From a checkpoint of a small transformer trained on Wikipedia: no biases in attention or MLP, 7671 steps.
Each number is 500 + 50 x the weight over its row's rms, rounded and kept within 0 to 999. Layers, rows and columns count from 0. Numbers have three digits each. The size before them is the row's rms in percent of the matrix's.

# v: layer 7 attention value, 256x512, rms 0.0262, rows 237-255, columns 320-383
# o: layer 7 attention output (transposed), 256x512, rms 0.026, rows 237-255, columns 320-383
# up: layer 7 MLP up, 1024x512, rms 0.0293, rows 0-80, columns 320-383
# down: layer 7 MLP down (transposed), 1024x512, rms 0.0284, rows 0-80, columns 320-383
v237 084:483590486427562521414485562562511464455549570473491441542471494562546413552514443520533451477538490511448577504485489494512585517598485438459450589493405441543461516459505562540457514489480466
o237 083:475575504425422527586508519341542522565474557481474520437513577488481453488480394452400462415518501539454499397545517483475491453516422533467525440522504514549521475546505403568466475558395516
v238 083:414472542505582634454430440449469438475514513500466378497461435599435530543478478500479437480434494466491547486425518441540535432494504507323631494447500394484525491573475522623517468417467571
o238 079:556481439539516587448509542405570495461448538504418548569503572570479528351478429565448558474558474495502538444454551548476505458567503550520650474488464443440584534492487550544605498516483519
v239 084:496445510432480458464539459491553531446602501480556447464588552491421518477449537571521445551544537442454465426608411561454542482521477444568514520495504512563495550523503460492547468478404609
o239 080:488443459541456495464491499612608544491657488534516524526603427489481520472474576487429560526450550403516502483492475424507434498498466489519433526504444505461508541589505516494398493489546510
v240 084:484455503551524472510516586478491513447569438588488514536493441475603511512494567470511509483481499441502558453444552576479504512542467494415488538505491485474481506469541622461458590477488529
o240 083:492499441519469480539536458412515513463499519625568523539500515465512520437496502402543486514514613425584429485451520501467450536440419424525485451485539515517571484484364503388426494466449535
v241 080:501400480393505447555555485497537440556477517491448489543504607364439454409570537537562469503520474547550435571459470533456618568434450517499439600506457567464465462487444495496532540559509465
o241 076:504494466475513436525430553431408484508435454478546573392511509408451542524392523454509618579468459458542535534556489541493535547499533502521284548515465581518569522503529509471446526476608493
v242 083:526547553475477514554478527553499460516487455471541434458523577449495461506521467478569504522477467468469458506444459479506433436433463489514475505474494517506530505500580476506468548545532516
o242 080:476542529431504463538501520492483523506520486485417405411449488505463520538544500470485517552460478484498510476516492481535594511521451445414462502551506523474491518454555527486529469442424410
v243 084:419508513444475519518489505505573541521471467539469453507537516457504539521454517520453461515507499513495502550517387454452593435516450506497406521490494563425456465536566479539527541532449418
o243 080:535559517479512520527494452400477600539359481496497504549445491467450494571470459540480484486481488565478497520467484536504557493503451564513510479503405541485637463558596441506540417490480360
v244 078:491471522475546492550490435481510504514485524350545507504556455516568553476488498489511488498455570580494478501452501535551534529487495442498578453469564547463520559493512556510507446503516502
o244 079:459504558460536530389569416518444577460427421447525408447509426534577494567470573518514585495491653482578537582493512624562477490503564483570519448522557487467474518529475488465545520426549477
v245 080:429546522472492507500480468516422531521481576464516553460574492462512501452530541429437531459552511484507460553463571492466536464529456476471505532454522508590475503508500410461569540567487570
o245 077:515528436532599576507460476284482619470404442419492507713538512471450447485482429434439529467457441457516519531461556508460495517497490522519437542532388450566676497477535456515594488539502487
v246 082:444421502495492469479457431456493558462546551564498457557417454476578511523535481457555526581440511456478498537483500494604543479534590487481435472495461540500528485463458516560416492540493512
o246 082:537506510437573431439433556491473433475494589561475516468445451474520487515409463423560495554516552453504497366465443459522491477442557581536519391559610472534450563495493430594454561537486563
v247 084:481599473456504471452531534546539520471527541453529604510488464530464435513506480482510546630583419504602519377533519563490499485477501484477458511489504604562540524483546527381494423477442527
o247 081:445455557447497431505510455389479492363448473486570497549530477544459487508559512484456509521491496468461422541563448579500575462551535559450508497486487551451683517498494600480489456487506524
v248 086:513456522510534499467460473529568470536526553492547490521490490485526443507557458503474566532534483504434474497472467498530562513544559502463554450424424486524474555487496500481521554484566491
o248 085:426448497501559481569530566494466520415520530520580441514446524457433472521510472492567414543583474487425531557588420585491537474514564591411534488486572492555520544412514445501507555419424497
v249 084:391591503485498511492469524547399484382542386473394554515536453470483535437518537424547399487497452559494603457419406551443571476514523528510510594500451579589477495489499503445537454490550507
o249 082:465518493443501579522403378454399552542459503492538526539525541456455462531526524486554553488482499503451499479525419475515537540549542470577507491547507486467543550445483497440556431580490507
v250 086:410555534554535430598479607496464533449502511495477565482405541531487562540512427488504541469491417481502518439458491566458559558541570533442469584509487533519483481517501573533501582408479527
o250 085:452496490502492547549442548509509500545517470525518474539554511451533474396546399515399450501453507555518519491437505550490535509502520571454577464499503545489492541525484561478483475517460579
v251 084:519559443493477500520573461477509603542468513512460452487451569546555476520442383491446487458579456505509597528602535474598495441471435462466449526503449566527514470459482471510535388478459573
o251 083:363493568493537516464451552654576399510518510462505555515561492566540489547574439462516472459555532513472603518515516425545421478590510533453545469505554510543408399570502418511448450492603506
v252 085:506600537618477479530563473493487523600512417452550440525480514414569520469557504522458517427512516541523428452530515524578535556519515469468520537434531432446546524515476433561457399535487588
o252 085:454571453501516478509570591497548500419432497416487568613494434462474538509502453486407439525518495456501498541581439560493549555543613474468555548520560444503504508476445543644616508546428592
v253 085:473578556530515439511519508514477533481528517586499591530564515486443480495438546516445441529493463457458491556497582553480482520508426476441543533426521489564536501508570558513485491418504477
o253 082:461489482520477587547311525581498384470541476508441537540536526435546506519491581422505544520602586452526494555436579545489517468582530461527528548533488502521557516552425499471515476433606499
v254 083:573480469401488437592447358431511554505520496512457535590552469537536519538538527513581424515455532501535512430510589414526440546547455524549409436460512430450564462529448450430620564589423471
o254 079:570505546463508538484462463580493507571592626448448473435623491580499505493481554514588547496453492510492445496515499439522522536503451441584498512561514498533386492513570519396528549574550439
v255 085:511523458594588474489500525498446446442458457534506571476479482540413490565426526508544588482611476482507569479411489545614484506504513495557578481525483526447476437519545478620499494552481406
o255 082:527605497499552507494594526538494458512431504508490468473475550530458431479510498489489460576558554557513517558540492540489435485518476467408508573535534544486471488522427510510529504489437551
up0 104:571430527392519505529490453449516496514471424506484557485572541504494433499510520479479491489488536419337523552480503381496527512553494610526578585493530536483499508482547435549509467521508512
down0 096:551480517465541409538397533474547460427497459497518563497493455452535550448539465552405573458534504457450577454515513530521487599494456467487509441498523515590448462377576487413463464558465553
up1 108:591521490503546497462533509471496466555436611519527487392503493544526389513452466591590561503496519545426518511448518489462573566488437513508552523476597479591429475489484499459497487516492447
down1 122:621546487456451446421524461483455574564516575469533550463525482505446494516502525485561527453543481475554557488533476543586601463576565533525567502425493464553422530420585444472498527426462411
up2 101:550515530492536466593410489481534503413520565527476485330530443484478524516464499459376523519500551502476587429409436397532530625587483526479473533493497539519483467527587527449450562504428508
down2 091:450580473445469546477616528553579504550543486462532401506422531472520508492558486410592536500474461432487454567564616524520576433416464505451561517496519437582328488494525424515571431452620574
up3 094:533557559532573545521502462472434471398503504570520527560526436506485496537457549607530477551486456561570498473525446529502493490401473496410441552527543429534525541450587540468540560507489461
down3 088:478434526472506618562497547513530579489401408491535465485552485499480430421517571547619502580442499523529443493533527458499475482508495534513455439450520580455542458487541501448535461467505536
up4 101:541512444437561543550493451477493487541475486568503373424465518476522496513490553493514559487497504532407441453437459494514478482524459509564510424527554502502496556526579427514481527523503587
down4 109:556611568466488506467416527646476478499467538530533495493424462531459455499458450564448518424494517505574550536472547566506464514450457500570483531476539549501498410428365435508527414546569429
up5 091:434529548505504524512518583448587480511552550508474452530498494463462521572430489499497442451448491518402585506579397379423521463571494497404463478559417536529464453531497489409471478470426506
down5 094:499469581474506580501538483491518469534543562560485436512464452426505455516531370526471519531491444507524469477495389484548547506452463474402499475542523481574444553434451638565477460514549466
up6 094:509448513553502565495484441412526545444491502383491528531465590567457478551570516596464499484491443466533434459534507597549509471517427545435450492599453558526530614599477565476571475554492467
down6 096:421466493460442492537496442595504484437513579576516494448469457505545509497522504498525438575504432478444429406568500495473518422428566546497640428471542477498400515400504525499408516497434494
up7 091:530539411509500593529408414517518617563487492479490464476478495470512518502554543519458495438517443432523463523569460453553596443571612505439517526504439458526445521501531458461465463438486480
down7 089:436588519478553527583564581390463520502454565492478470429523554544477510506555474528502457478545494439423495515506476495387501505423486444577411458489628471469494441481470502494539461510548516
up8 104:503519544494543562488537630499546501566410511422433496495559516526551478455449466489556502566381510504509529467505466475594500506419552477496466552507508558460447460577484454559504455522451559
down8 107:487538501415428604503512465418448506515470493519479475543500558504520456438426389477545585451523547528535520443571396550392473540592515566465462585470386469489448575579509476489459445528404556
up9 095:474421533578460538522429473469496552551427486523393521492487488479372509503545467544409522448463469440521537449369541535577475451426523479515508481481611551558483470550509497404586566417448451
down9 110:485519411448409459377487565436555430419463506581509521511467493524470582521543522402477516563488510525427502461505460450506501480536509572433473497457552508484443536529398504423392503523546469
up10 097:510474452501619544435532573502438503586406572578450448526432586508513560529474478515531487466493571384481575592496555490508465579437438478646537447527504551448545572476527534572431541520489431
down10 104:487503603522505449418523405487515521428457454476485549512497445606452535431445484470584536474470504589625501541596583483461550456539505563479495576386523509502424396472622551476447448461547539
up11 095:544505499517616494554487495478490494414537467464579473480469528468471529540433424440390486525515514475444544435464412499463457489501425553546491482476557502514415461508555475497477521540515497
down11 097:458382445494547489525583469580469523537518630466425456525513502555615481543461466619592581493465491513586409534521489462499474480497528475426494543558471484428453475456464493587547495519510534
up12 096:503500451422477520398447511472533457448519485480477440441589488527560423479551430588496438509454445528506505527476458524469491482556462427430479510488497527494512485567505463504452485540434549
down12 103:491577469553477507613544490475417532567492465567438503528408562480444467511386577440464552504497540536501603507465546535508459532485536502443502460492543493447443474531573492529500563428560500
up13 130:524554412477565511516576414532493627492496455505526470395515526512548509550477490457587549454486522537421494449508535482556566598541510517528430547438613475578449493557564399523526439465520501
down13 132:546546498443536455477484502596418560518479466557535519462502553514599566472527535439501637438502502472411522540515546487617580511476530541586506540357594536585466441452564448437457515430539506
up14 102:403518535452487439554499561507512511480451510520443561468610429502420503485519498601463556556481521537497497430555539580521510520617499503465475500505536520498452545474416425497489585440494472
down14 105:406525532394476474472533601537545474522558445564430564526495570476549492461583516469508491496535482552482565443501597483554486430444410459466479502479396506504479546537518564564545496492495502
up15 105:602428518521491421639450500460479455424503485495445469491482465565488492478368448555534532499496530490483507503507430455583473438483474443364519551478531478458525564555576526449483531460485456
down15 104:435497587539472455582389422492499569576548422492486469402550466559443518390534547482462473536480459500437562420376475495359534544478490457508420503433460522559581541552477453550456516514615578
up16 097:466505583342522492530523582470419528528420408434472500513539483481454557525499536521483478496506480509502608524533512571526593528518445443398425512501482475502542437476471540426427526604546450
down16 096:486536424481505513493474422527493465458523519468465510485549619511455461512513431522459546489489472544451420493525437495524524511534475617543520386472474471551453551476543493598528528413422433
up17 102:506531541448525577539472532514533561479474569485490476498455450494613484417500472508450564541489507483403475510430469513517485518544523505525451439603519513480512510490504497404581514435503429
down17 100:523480496543463507422470516506558490503650548588537515507455507533510506528533423502439484472491495467549443504525476507520521536549467482402476481466388473529521449478478597473572462541564593
up18 097:593527515502540375475476531483508587476438468479518436505508541491514478532445547512411547481537442483569497500474512437488472494509550427515407447459481508527519492581441528493462454649506516
down18 082:571517535514453453596596384583422502453529488517458469451491432519397434448542462493586540493510555514518498482488479495459427498545465507406460516653562424554367478526636442528672474379501523
up19 101:525633454407473522577487516475519444536510462442477519506521448471571456525488534534503571490371516573459492454453491549462566483512478548448488599541516415518418526499463470409495444505482494
down19 090:507486433522591521393509494450488443473416475583506495478476537580515433357453566514509536446425481517487530483498491466540460541489533496536542502522498489556562509539540498517451523400379420
up20 108:596481457398505382495596526500544455328550509497498490492435558509438483457598547534528427504511551533494569505535451555502494430489507448511512577512471543433496503577529525504533468504545468
down20 104:542491460497510543489603487482453584471525478479471503419392460511540493487515393528478465574490496566413414468485535492540455498572417495511517488580455474511418473608511447569560633433446431
up21 103:578492579539531603518501551512500513524530552466446474527565496428474519452458519506483458504517511516472504506490522498508395471454528488510582420589421520479523451603524621505515484378465455
down21 090:476511471489466424571578499392485463532493436504480427507520542346496489533535439490525468561517511508511488506525479452433507539489508488484570538480424411414453516548570419523609424518447547
up22 098:464515564512589451484526509501526422440473556574471514476479479567415491472484449529451404559457458452455564483453548511531496538516549521489531447596584457542472481473478496467382558421500521
down22 104:449398501439503568479424555444460505532547528490445489459484494499433486521505449487474524469516557482579498535577526527468498410586448556584464482456453595475549545490545499480531490474549548
up23 099:506485456418452563547439583431550537560506483521485465481486604478528434531529437467492464556534516427520528478472476459476524444542427378549519487508585476531522488527506506412519517466445459
down23 108:510479430489447469517550478470496494490488420546452504545586520487493560429489529505484461453574375471544520531559619405564469502479596480462529507448511466480436502480497575587541499484519475
up24 097:432392522496479553475479484459603487327475519471520536538580401493464420569546490467536413546518476430556540530512594522636533554528540403487563429487524537600490539471515534469516492511484462
down24 095:560591457477515477489578558577491491552442528512476495650505548355520531558521499540485544518489441474515538499447498447523500522553477504533493519480583532481527503480584495483444506524468583
up25 111:503456483475564572488478572564556446519476540543380562506439590539522539514641448549511467559530421338358434547513384436474520494542532507487467479536546466495446526493513542472493532510455428
down25 112:547474442499485518479486560485517414587560479428515613535423510558553499496560566452460416379516474488453462557579441407460484517490437538429495479552516486543615533491439477546461379535431577
up26 103:420503467381573556533434598497553491597447530555515460459468530564515485435422533436549444457455516498461470473462422399522463462548535488477415456565494536524494473568509455464482519468563480
down26 100:509542567440472575488608533621515525511548535527625520435425566408478466453518449547457587533497545541508425405536442433525472484469515498448507462413438592430478504549500577498508473513549562
up27 102:360539510471469587519498508489557557590443500512414420470433480564499515440447519511473374465512492557477493480460497496480566441504506475374445571525538453523427547539536542539497579487470607
down27 110:513494584511506433496570463509591389498546507525528498554463408517574482435484435367511527520482497477458517600551546450455550483457404546363584570561558526427573549529443532546551521433540540
up28 098:448532489509529502581555483490497454491491476443399543528508469526490563428462529648494542478429536524446509374512436517423611449445461562429482512492513523537432527598524486453538569536416522
down28 096:480566494497476577554513588501480479531576504475444452503495491555491433438509409584505460518462530468549543508496567478487533484550493544431509513567542553546534433529546518475541511544473467
up29 105:480513619443503505561543455484402486499474530463570482524600545495625565555545487536550496508530530508465446465433432433499515345590491485489573479456534455569505519530520545478500518559539418
down29 101:507488617530429412571531507526529585447557529541462544567543387487495442476517469463497465529562483531559499516516441440492471555472500545417482498525511490455441568444512546514503528538518535
up30 095:463473534509586572527478453468484535593433432550493483539517489423448523481489483570352509474560482494469438542495504498509562574444513497520554524542524461465590465507432614461460579476440501
down30 095:438413503511424405538526535395478441562434570507464548617461445534462342361564483431607482498457451529539466494551522399411408568459491464578496472386447585552549512468432485463374423480620554
up31 088:557479596434481432447444591520532617432457503523523527481493450522539498469429526501507522568475663552471511485442502493518538593570458567496553501537509536493427602576561429559535424501491440
down31 091:510448390516558463432513510549445525507585486493491413530507550548501501467473434467545550485526468542515507517544497566444557432523529497451427479467490531490482516470483581403611551473458531
up32 102:440540491458528508455521478529506496521501630513451434446491569531493452506409478523504564581539499416486576442375469453547497539511501487534476401547470545544465550545567456476544473503440506
down32 088:397513383491554537515500443433440537485523458433623512520368580438504427431506477448541496433568499565590454551575518489435453514503524488542528494523479537426507452581528499511559415456516513
up33 097:497485545601502583409465453454515512534497479538413539529496550522446488552555525487418484523509498470462563503507548497582507485421477475462462497525490485540502619602520487539513516508534405
down33 100:505530519490581483438421444538454462560490470607492457411510456526450546456480532497522499514554483429508463597501484511438515455486445492554484513490464416465590579545419488475525536483495586
up34 089:458429474462678462516486535460539587497480646545560546545576454516568456543446398593503462544455507495539465524485424454444507603543511497513458473416474482397546484468518623555498570545504492
down34 098:486478542520435483563535446471433460481506452567519456473618584514611537481450554507463471490537479513527500504486489538490517455548468499490495536590567499441490522450465391472516500544560495
up35 103:541504515482506508481517547513485460412500555550493465499511569526480455509500325493555474559499492485540525476541509496589427450497511437459509578611469504549391494478556454566459499441421532
down35 102:474528548524495460492451440471469543440519444539560425507513502546478554543526516411443460460472519480412522537538565466454556549440550568557465474512482597409487463508454515607505580487504470
up36 099:514509613457501595466533512501585344432471606515472471484492422521447582531528473500497458533463507439470532451541513463522621492506542483568506499550555576459464497515605573532502486571522414
down36 092:429504554493519515443458459525494601522477525465558489417483553498455497480534525522509494459476540544519455513545554482472500404522527533539425596517502490570437549516525501460456460483573529
up37 093:526487484466470548405497517466495534524545476530440444504546517458477506523459560581485539522420473533500557519499481521468513493495476519503388531524533550513349550699518407536509565509512576
down37 101:489471438535600535485469541444532478499471568547475524483592575517457476444482515523496496578513499507517545499447510511586658460475529471465456518477530497626479472450533554476509498449564488
up38 105:554451515517488477514516550500380471500393510511501444429469501460491534486388435550461558534496515494465540476506532544534470410467465530537408429506470544439525576560525550569500493496536449
down38 102:495582548533497635544485469500527537457653498478479453592432570501464535517502453499485497473494505504511483522496540498529542439553538430475462509522516560437587487478441545442495443444479533
up39 115:584499562492461507519459444515526566498501500579448506507515483561477402527553406483541430465434501470419510486516524448541486522475471571489553464519519434384425418483510453521516456426386405
down39 101:379415428442470454522480484535461416501471503526464438567508530530495433474465464455453535609457530497501430476468532455519499520562521559499572453450513442421477531221502558484460595532486538
up40 104:514432536511546451551585605498567478440541512592493522482467557556478490429432438581526454460420482494515545469493523545520507525486481482509465546603510515395483483644569460441480461461488412
down40 108:491476543500455456518592503554557506493553490516539466585526485512542601488468473515493460542533495378626466526494522430424483475496519445442559580444527462456521489485500553503496436408435502
up41 103:557539513515445581511401499497449530448494448416482515610402469519484366486497418621503460472419533505549421561506470503604462545473430567505572523518460523436458500503454484418556478422530372
down41 102:531525519478447488490470509447546392423387532565519531536569519511483520541464503519535465521522459469403465535603589461484501532464463551439507516531496461478466531494498457471492465488563551
up42 107:462524514460438510453504494525430488527488635502529449494401497504500430504506463406454502527480461509450493596474552530574445514426514415495482407508451548450458483564557419570501460375562513
down42 100:516428447570471573456564525463466535545491459644502417525494490435623490524536537456537511370536459481517607540449533484559572518520487512522471544502524443494552430521491521505415532426527499
up43 099:530520463502539379526464571492424535446557488558437472453492569426559483629427528477525456533488554456551590546439556399516443412574477516572531501431516478573507559502564487346492516464502510
down43 090:527517535507457360539495413479532528459526438480524577526512484478500541477606437484443530512450409531425487454486436489503593462443458513487449533433510497490585500476482440500486459498509564
up44 095:579447570508484577485489546478528559502532543488598468470415474571427519498511495512419499472468389410468471502490530474442484536569447446396539465455504560467510567522484451487429496484488541
down44 095:602504494518523526462502474540507603440514420470469502530545480514390543537549506492557566501437517566574507498493543512384478465563512547555498395420533493551431453452499471462404453477478441
up45 097:484475527553416504502434582437367570453521482565498438477463502415432556481477567516423468535533534499427530521492577541525494471474470417469384488531502548422469457507505509508440503493487588
down45 101:504489493458463461477591432391600444398571500505529584639541550452549493497475564423487469487534507554521538526559453528528510660585549441501481535510511510511550442536480489565566493594459573
up46 104:510479529452532487584458509476584422452511546484545456542542504565467545478490488454544467473471575561431539514451590449529573479496379574456483403504547544585508526513538527485516493463503456
down46 098:382457430501511441453473473502491506456486539376556486378497514517452536477497416512499492510471642555543558518571533452579451489466570542472546500479400438348494511401475492555621521520575510
up47 100:385504466553516527474536529508465422554508528537437486466477619459619443538471452476563493468455531476504549445535550488452472484453520524542458544488473503493520579533502415615538529518500487
down47 097:514487542450420484481539529475498489504454544429655470599510518450425515552439500482544477474415506572520471606446527472476504436551551548447453499543435476569533486492492534470554457526486548
up48 098:536505519508599464495581472470413515534454439549542455476473490470466516521439574462488475532482549528470463471463454512449441457566525553497549567486606585507443409520436402461511513449493395
down48 105:487529452410504461426446542483586441503478527470431559548536443578501499511452525557544528500564472527456488402502485512474386511525486431550464463620464468451515416581458528520513560443573550
up49 088:554498467540501444510473501552582450602553453467531472526557461507600424552509465549441517516530544495512501485554467500474422505551469587462535542518486513468408545509604558409520406482395570
down49 093:576419556477504500408509531474445524518481474591474528493514483456507557482486454427481511552418468520520467516477486396481506468428479481585429520460483537498485412493467528564398490465566382
up50 087:473536443434503475517372496440555494519494472600487508386539450481564519546527488468457439558480515534484468496435334552490548509494502429456498517462556433466437454470492454433452461460455472
down50 092:523541513562537532468612494477480524532522403505504483548526622488439429516395476455541562431523449519530549517503542449491515461521487503526545593597414498517539469502529603582468447471488450
up51 092:524485483484562558598479443442503456427538511577639455495506411479400539546499547506535518491481526363408522527438515479538494534489551557443567450504491439459488458482568406460515550434493493
down51 106:432481611448502498429536490429500492495457471484487479525461557575464424521516531479496552574485406479513545506463498533529518580529500484617479526512500425559544477537545579555524491461542546
up52 103:463512490517454546528470571478482495506410534490563551564469460495508566497462497505451527497520486496587498433449588469454502533480485454567446429522595393572481513535413476485501586466540514
down52 098:509492519507462535551503456567500426381495533454476555601530569462457434505461530504469451606567569570475515511448533490480516468509453524523556486463477466480485447529481428489487469412407483
up53 099:449507498494540433429423548431574587553468523500544546485536491482509490584469489518400497569458503531595520511457474484555498526456384507552516462518532472489481544568589507579485517501489584
down53 101:596562486427530513500488466459586442563495408501599564517438496460461469492439432447401572507452531506525500511449495460492485560508480452514564492490540559493464473469468395516465504467556484
up54 098:456455480583520477525500444453503513562473422503453530532497450539483556437509502502446439541399499459537594604511464465603542527554555611465488460495463498487440518559601473447504544462514546
down54 083:616548502439501460517390540410504456521447566475544499518534516457473431506435457549537494532536470498507466409538562549461400422465485422480488509507540546495537479480502493474489518517420384
up55 099:372480464524538424509509465511510537479474536399469494495484446489518448463543491546498505557453552567415470449518447543498461416500524476429481460515566471393514505506496508476439441457476558
down55 096:593536503461535444524438475594502439558544417616484516435496429532450500515496542523442410458428444547496473488586549485618536501521512515592486552399542523539452557489455544493536493449533385
up56 103:518544502467497479446527502465501494487485480506563486498493464458494486497512527484505494428507536444478552488356508464507465449501512521576528446473502490523463581486449557498469577432600568
down56 101:418508495511404542439547464411521552503448528555543542497503537539491575417471473506452460527464503528522416458568422575483437494516630498585526428512461527483397543522507443551464554513544459
up57 098:475542501530584449577522542549484522564479475521528539529530454568631590496472451552509482524503555475467445518548491557485553489456439533495513474522440488557488544470521505501565474534526534
down57 108:479522532562416533525480450516514472489502438531478537481553515455440541548562558489496475524491467436468476450525508485519531550560538466521446456408552533396525562518404577473484494477559518
up58 101:437444475495561495540493364447480464501452550483451519509492524563592474565488419556419395479431546432531493435481420496613544506562491489371497465521548479540477455497464451486454507476486459
down58 102:466485476430435511530478540449551424476461531559553484631411498558442449478516500501445530593469475527527485455518539502498509448543483500505570531569511590397521538454481474476535518543484460
up59 103:512575500441547472519481519469469551448566454513597436423494523470522445490556507504409557456545623527390514484468538476514549516550516598518472386489473401407462531460468506477462635463503447
down59 095:471524564501513424519505570490439429436425545490539551429504454592535457515589445482482434515506507541497456402470555389515505444496509536420502484584584604476500469480557410520492538507484504
up60 102:540511531520421448580545479531551427450578475494500441470392607569462492553449525421529568430516559472473439520518591414571469400431481471510538399459604537507519568501452473533492569371483433
down60 099:497468461494444410549604496518516379472506467472477503515533554460471489436572434504559434439442473498457460520508568474462500518536504445546550442528496506512546470418441434558519565400552439
up61 102:516587533564488528453530520487584599432417532455466620526491501566438477478441400562476490409444519476455553441603556509486534579462489588407522542587570521486485515515553448483426427477479420
down61 093:501426560518439443542620444554488562553570483558464419501487527499444555554496558518489495521556513446591487573435517484538435493480477375453533509495530458518482535506503459505530504491521508
up62 083:511565555557514523517344507513463525528451548552548367454477466491552491584465510609520457539442536526520535506554508467521486490434452457480541487433506539491404503501563508495579466453461439
down62 089:478522539476420497524526490414557461456499449496486606549551503435539525492518495461435500465549503477521537469505534508499487543560524480530428496486529573471501489396539447474520494501551550
up63 108:484534523490553471560474585523482581460404468576461584468483424452471495519450426497388457488462502445452439474516486520500565483496520555336505511530596533488407510490632429567513443519420569
down63 110:496452524441540540517481443539514498524411457550513444557436526520543472509462525465598411478495537602519517632541460473467556483495521586490665476484513475495427556484447407542530449437529540
up64 098:486488499447520533559526559466479557507498544492506541570475543585460440473413522587475470550500523519562477524541465545525482474538465463479592472466514505549585540512415477458495592526488427
down64 105:517546481526475506468393490552597609523566447545481459379491498607574459400494488432468573483493522495490601512495532507526487516510502534587459479426517582464523453465521463545475471408517548
up65 100:542480498539441431554474495480506569439504496432499471454470450527438414568493444518416470508481536442557532476524552579497452444510463501492483511481510589552489533487586532352476561408580524
down65 099:497528452518489400439559477488526501575510456603512457526532530454554606543564580518497449465496560490567467533495462493554478553359511470524507571487444554581520420377441489515532501641459491
up66 093:458529631574530472490494559566484500498462550583452478568494456528524520583494501530530606466599510426513526509490493477518424544467449486514559521506510502514523497579471417528498487480509510
down66 087:418465508422485557563552534409606496452497493469486593480520490437466542489428531484524473469528512592518487482559470446447524466589514489548523513474529534457489512488480528448499507531481567
up67 096:562495532440497475529462537524595585460479462497514535484575519540454522536627518582481530509533571388446480499552545490454494524455500467495498602502499539419502553581495557541481499470648430
down67 090:484535536489446512511490481485461547500517546531532548431534510409603514482456388449479540620583520531460420514565457505557522466538456544456462484515482457521544427509475659445451464500449528
up68 106:464454520520470461505522494481471654414446510481507476488498432551470496469424507592414532519534536406505479444429404475507600541580518450509496503575580477541506530507442547443646498459536534
down68 115:429588436524470547455498519653511491487481520503482527468533521523499486567558458497580559612487455490522584565478429480501488517471475513534437509459514467556505546460403426598456462552539513
up69 104:442411465585475408507439539467480472559483519460534550486459520450486391480532538455389467501515567501503561494480592499502491530492532388409601427481540525437478545521500529487468559509508401
down69 096:478530510425473536461528419609480555411520529513537420533544440493456560440543524564502390536378397454500476485579568522463603549412509538556518513578483559432617486487564502466500505491523435
up70 104:433531540448599498497479441470445501475483525543429542567445524504550453464482486494513392535506508487514478458541526426513462518558445515530579462553590514467563548540503400539527475423467414
down70 105:382510471591448459494503479491509424517481570510542464513403525557539478520511551572430596441493558524468627450525479566599439446519499497602478527447529546490491487527628507537489412472539463
up71 112:418492465402501462461428555505475541447521565519559478534504446465522491581484501491496513592400515495376493538534406548525524466546519449478502485591511597476433516633565516522537545486481554
down71 102:517509460533490414562455466484478515452567440446480474590432571523477492465513472509499437519551547386369537534456493552499464491536493566498503532466473482501444575537507492532496521524485498
up72 106:442453543464478513575416528437444472439495608478448581499572582529511537504470462565504462480443625432511586476566435488522455500476573483462487481455430565511455485512442550454507521451563458
down72 103:466521468524482395454505407454446525549455484457513453492418455521533470528457488505506557432414523423471428537436539486482473625542543606484560472518532587493570524522548468565497399485378521
up73 093:403434464522507518606525597491482548522460577573472543462504516599573529548540548452448488470501608442499573336444398478436474508546480530523468485459515500513483555490411487594453474464514475
down73 089:448539520537484510536457502465491497437535505427568519592499478466501436386448388554480457517548424525511416490378555610518532550449441586484545401444375498620476509532534575495544462429447551
up74 106:424505524508558445506456439458338508527473555478505428457504558452466497509470488576506557571480511417506515572515509532561480517573536569468529518578406467484437590487569489493463446556520566
down74 110:504587519491519504568516657580503522478529506569562586479442468476451462503493490449491521542489457438476518504483471504538532464570398484460459444520527484469478565480436571574460501496511480
up75 109:586563511491594441538534531511559469446507534553531474476514461466564509486466489497540524436596548562512507427398454473450509486436481414527500506509571484542541498491504561507535500502537476
down75 105:604512472438484566512449586570488433550486454494552414505464481452460482452517479414509464541562543524551503561518549435474544467541528379519529538518550521551542477545489481541562483495539514
up76 102:474446435486506489441429484481442471516457436475491501470463474532504473637426456454500506488433518530545502551495424438520438535509485457543554418568515488482447537513523538557563585465540565
down76 097:473507527503456519516464508446480536452574536473566540523436468581476572465573527480551507525501473529466430490549493501528519508504555519538486493558488454471563503440562499586539446486487472
up77 097:478424520379496521572531580435561518431457518633405480574492536520538458536402500534457436471454398445519470490517531446557398489430578476538516465384538593487588497548428524551521433533506426
down77 095:496488461431471486481552491499450602581432541423502507478546552446469473535543534444499565469439519428456569465533586584481456513458558523532531453486581520490488451469548502417450523558494432
up78 093:499478470541490460482470534483463538512432495576422377462514563502558501443470554566491477514453485569455422540420427550509439478381377467566495506425498553595510539567454488444480481528502367
down78 094:450443437480503472546568395387548487517578497510490553491453391510530527513583520499411542546498499411475466576493514544482564497545531578447483502515451432453548563539495494559547498558521464
up79 097:401538499458500515546511488496573523481395554431507505405473416514499474527471412455445514495413506442472478492448531480480462464476478652496586450519505506529368583533565494523513513518385495
down79 110:479431431472531368470453495540505444635552518522478381458506498418509580523398534549513510505543494406469528473462506517477419427569494517534564468455464481485528534410509467462542428512536509
up80 103:608501518451408418601492586462443584502471498421510582517498387505425524434469391437497552446453529404494523370472476550572487494483577472451557562417502501466461496549560441495588502521573515
down80 096:498534510431583598498463519463555506430498588519475520442477593484498468433551467506559503537517520548502476493499484458522412383452488455506582511635437472472517603594539503593462561550616600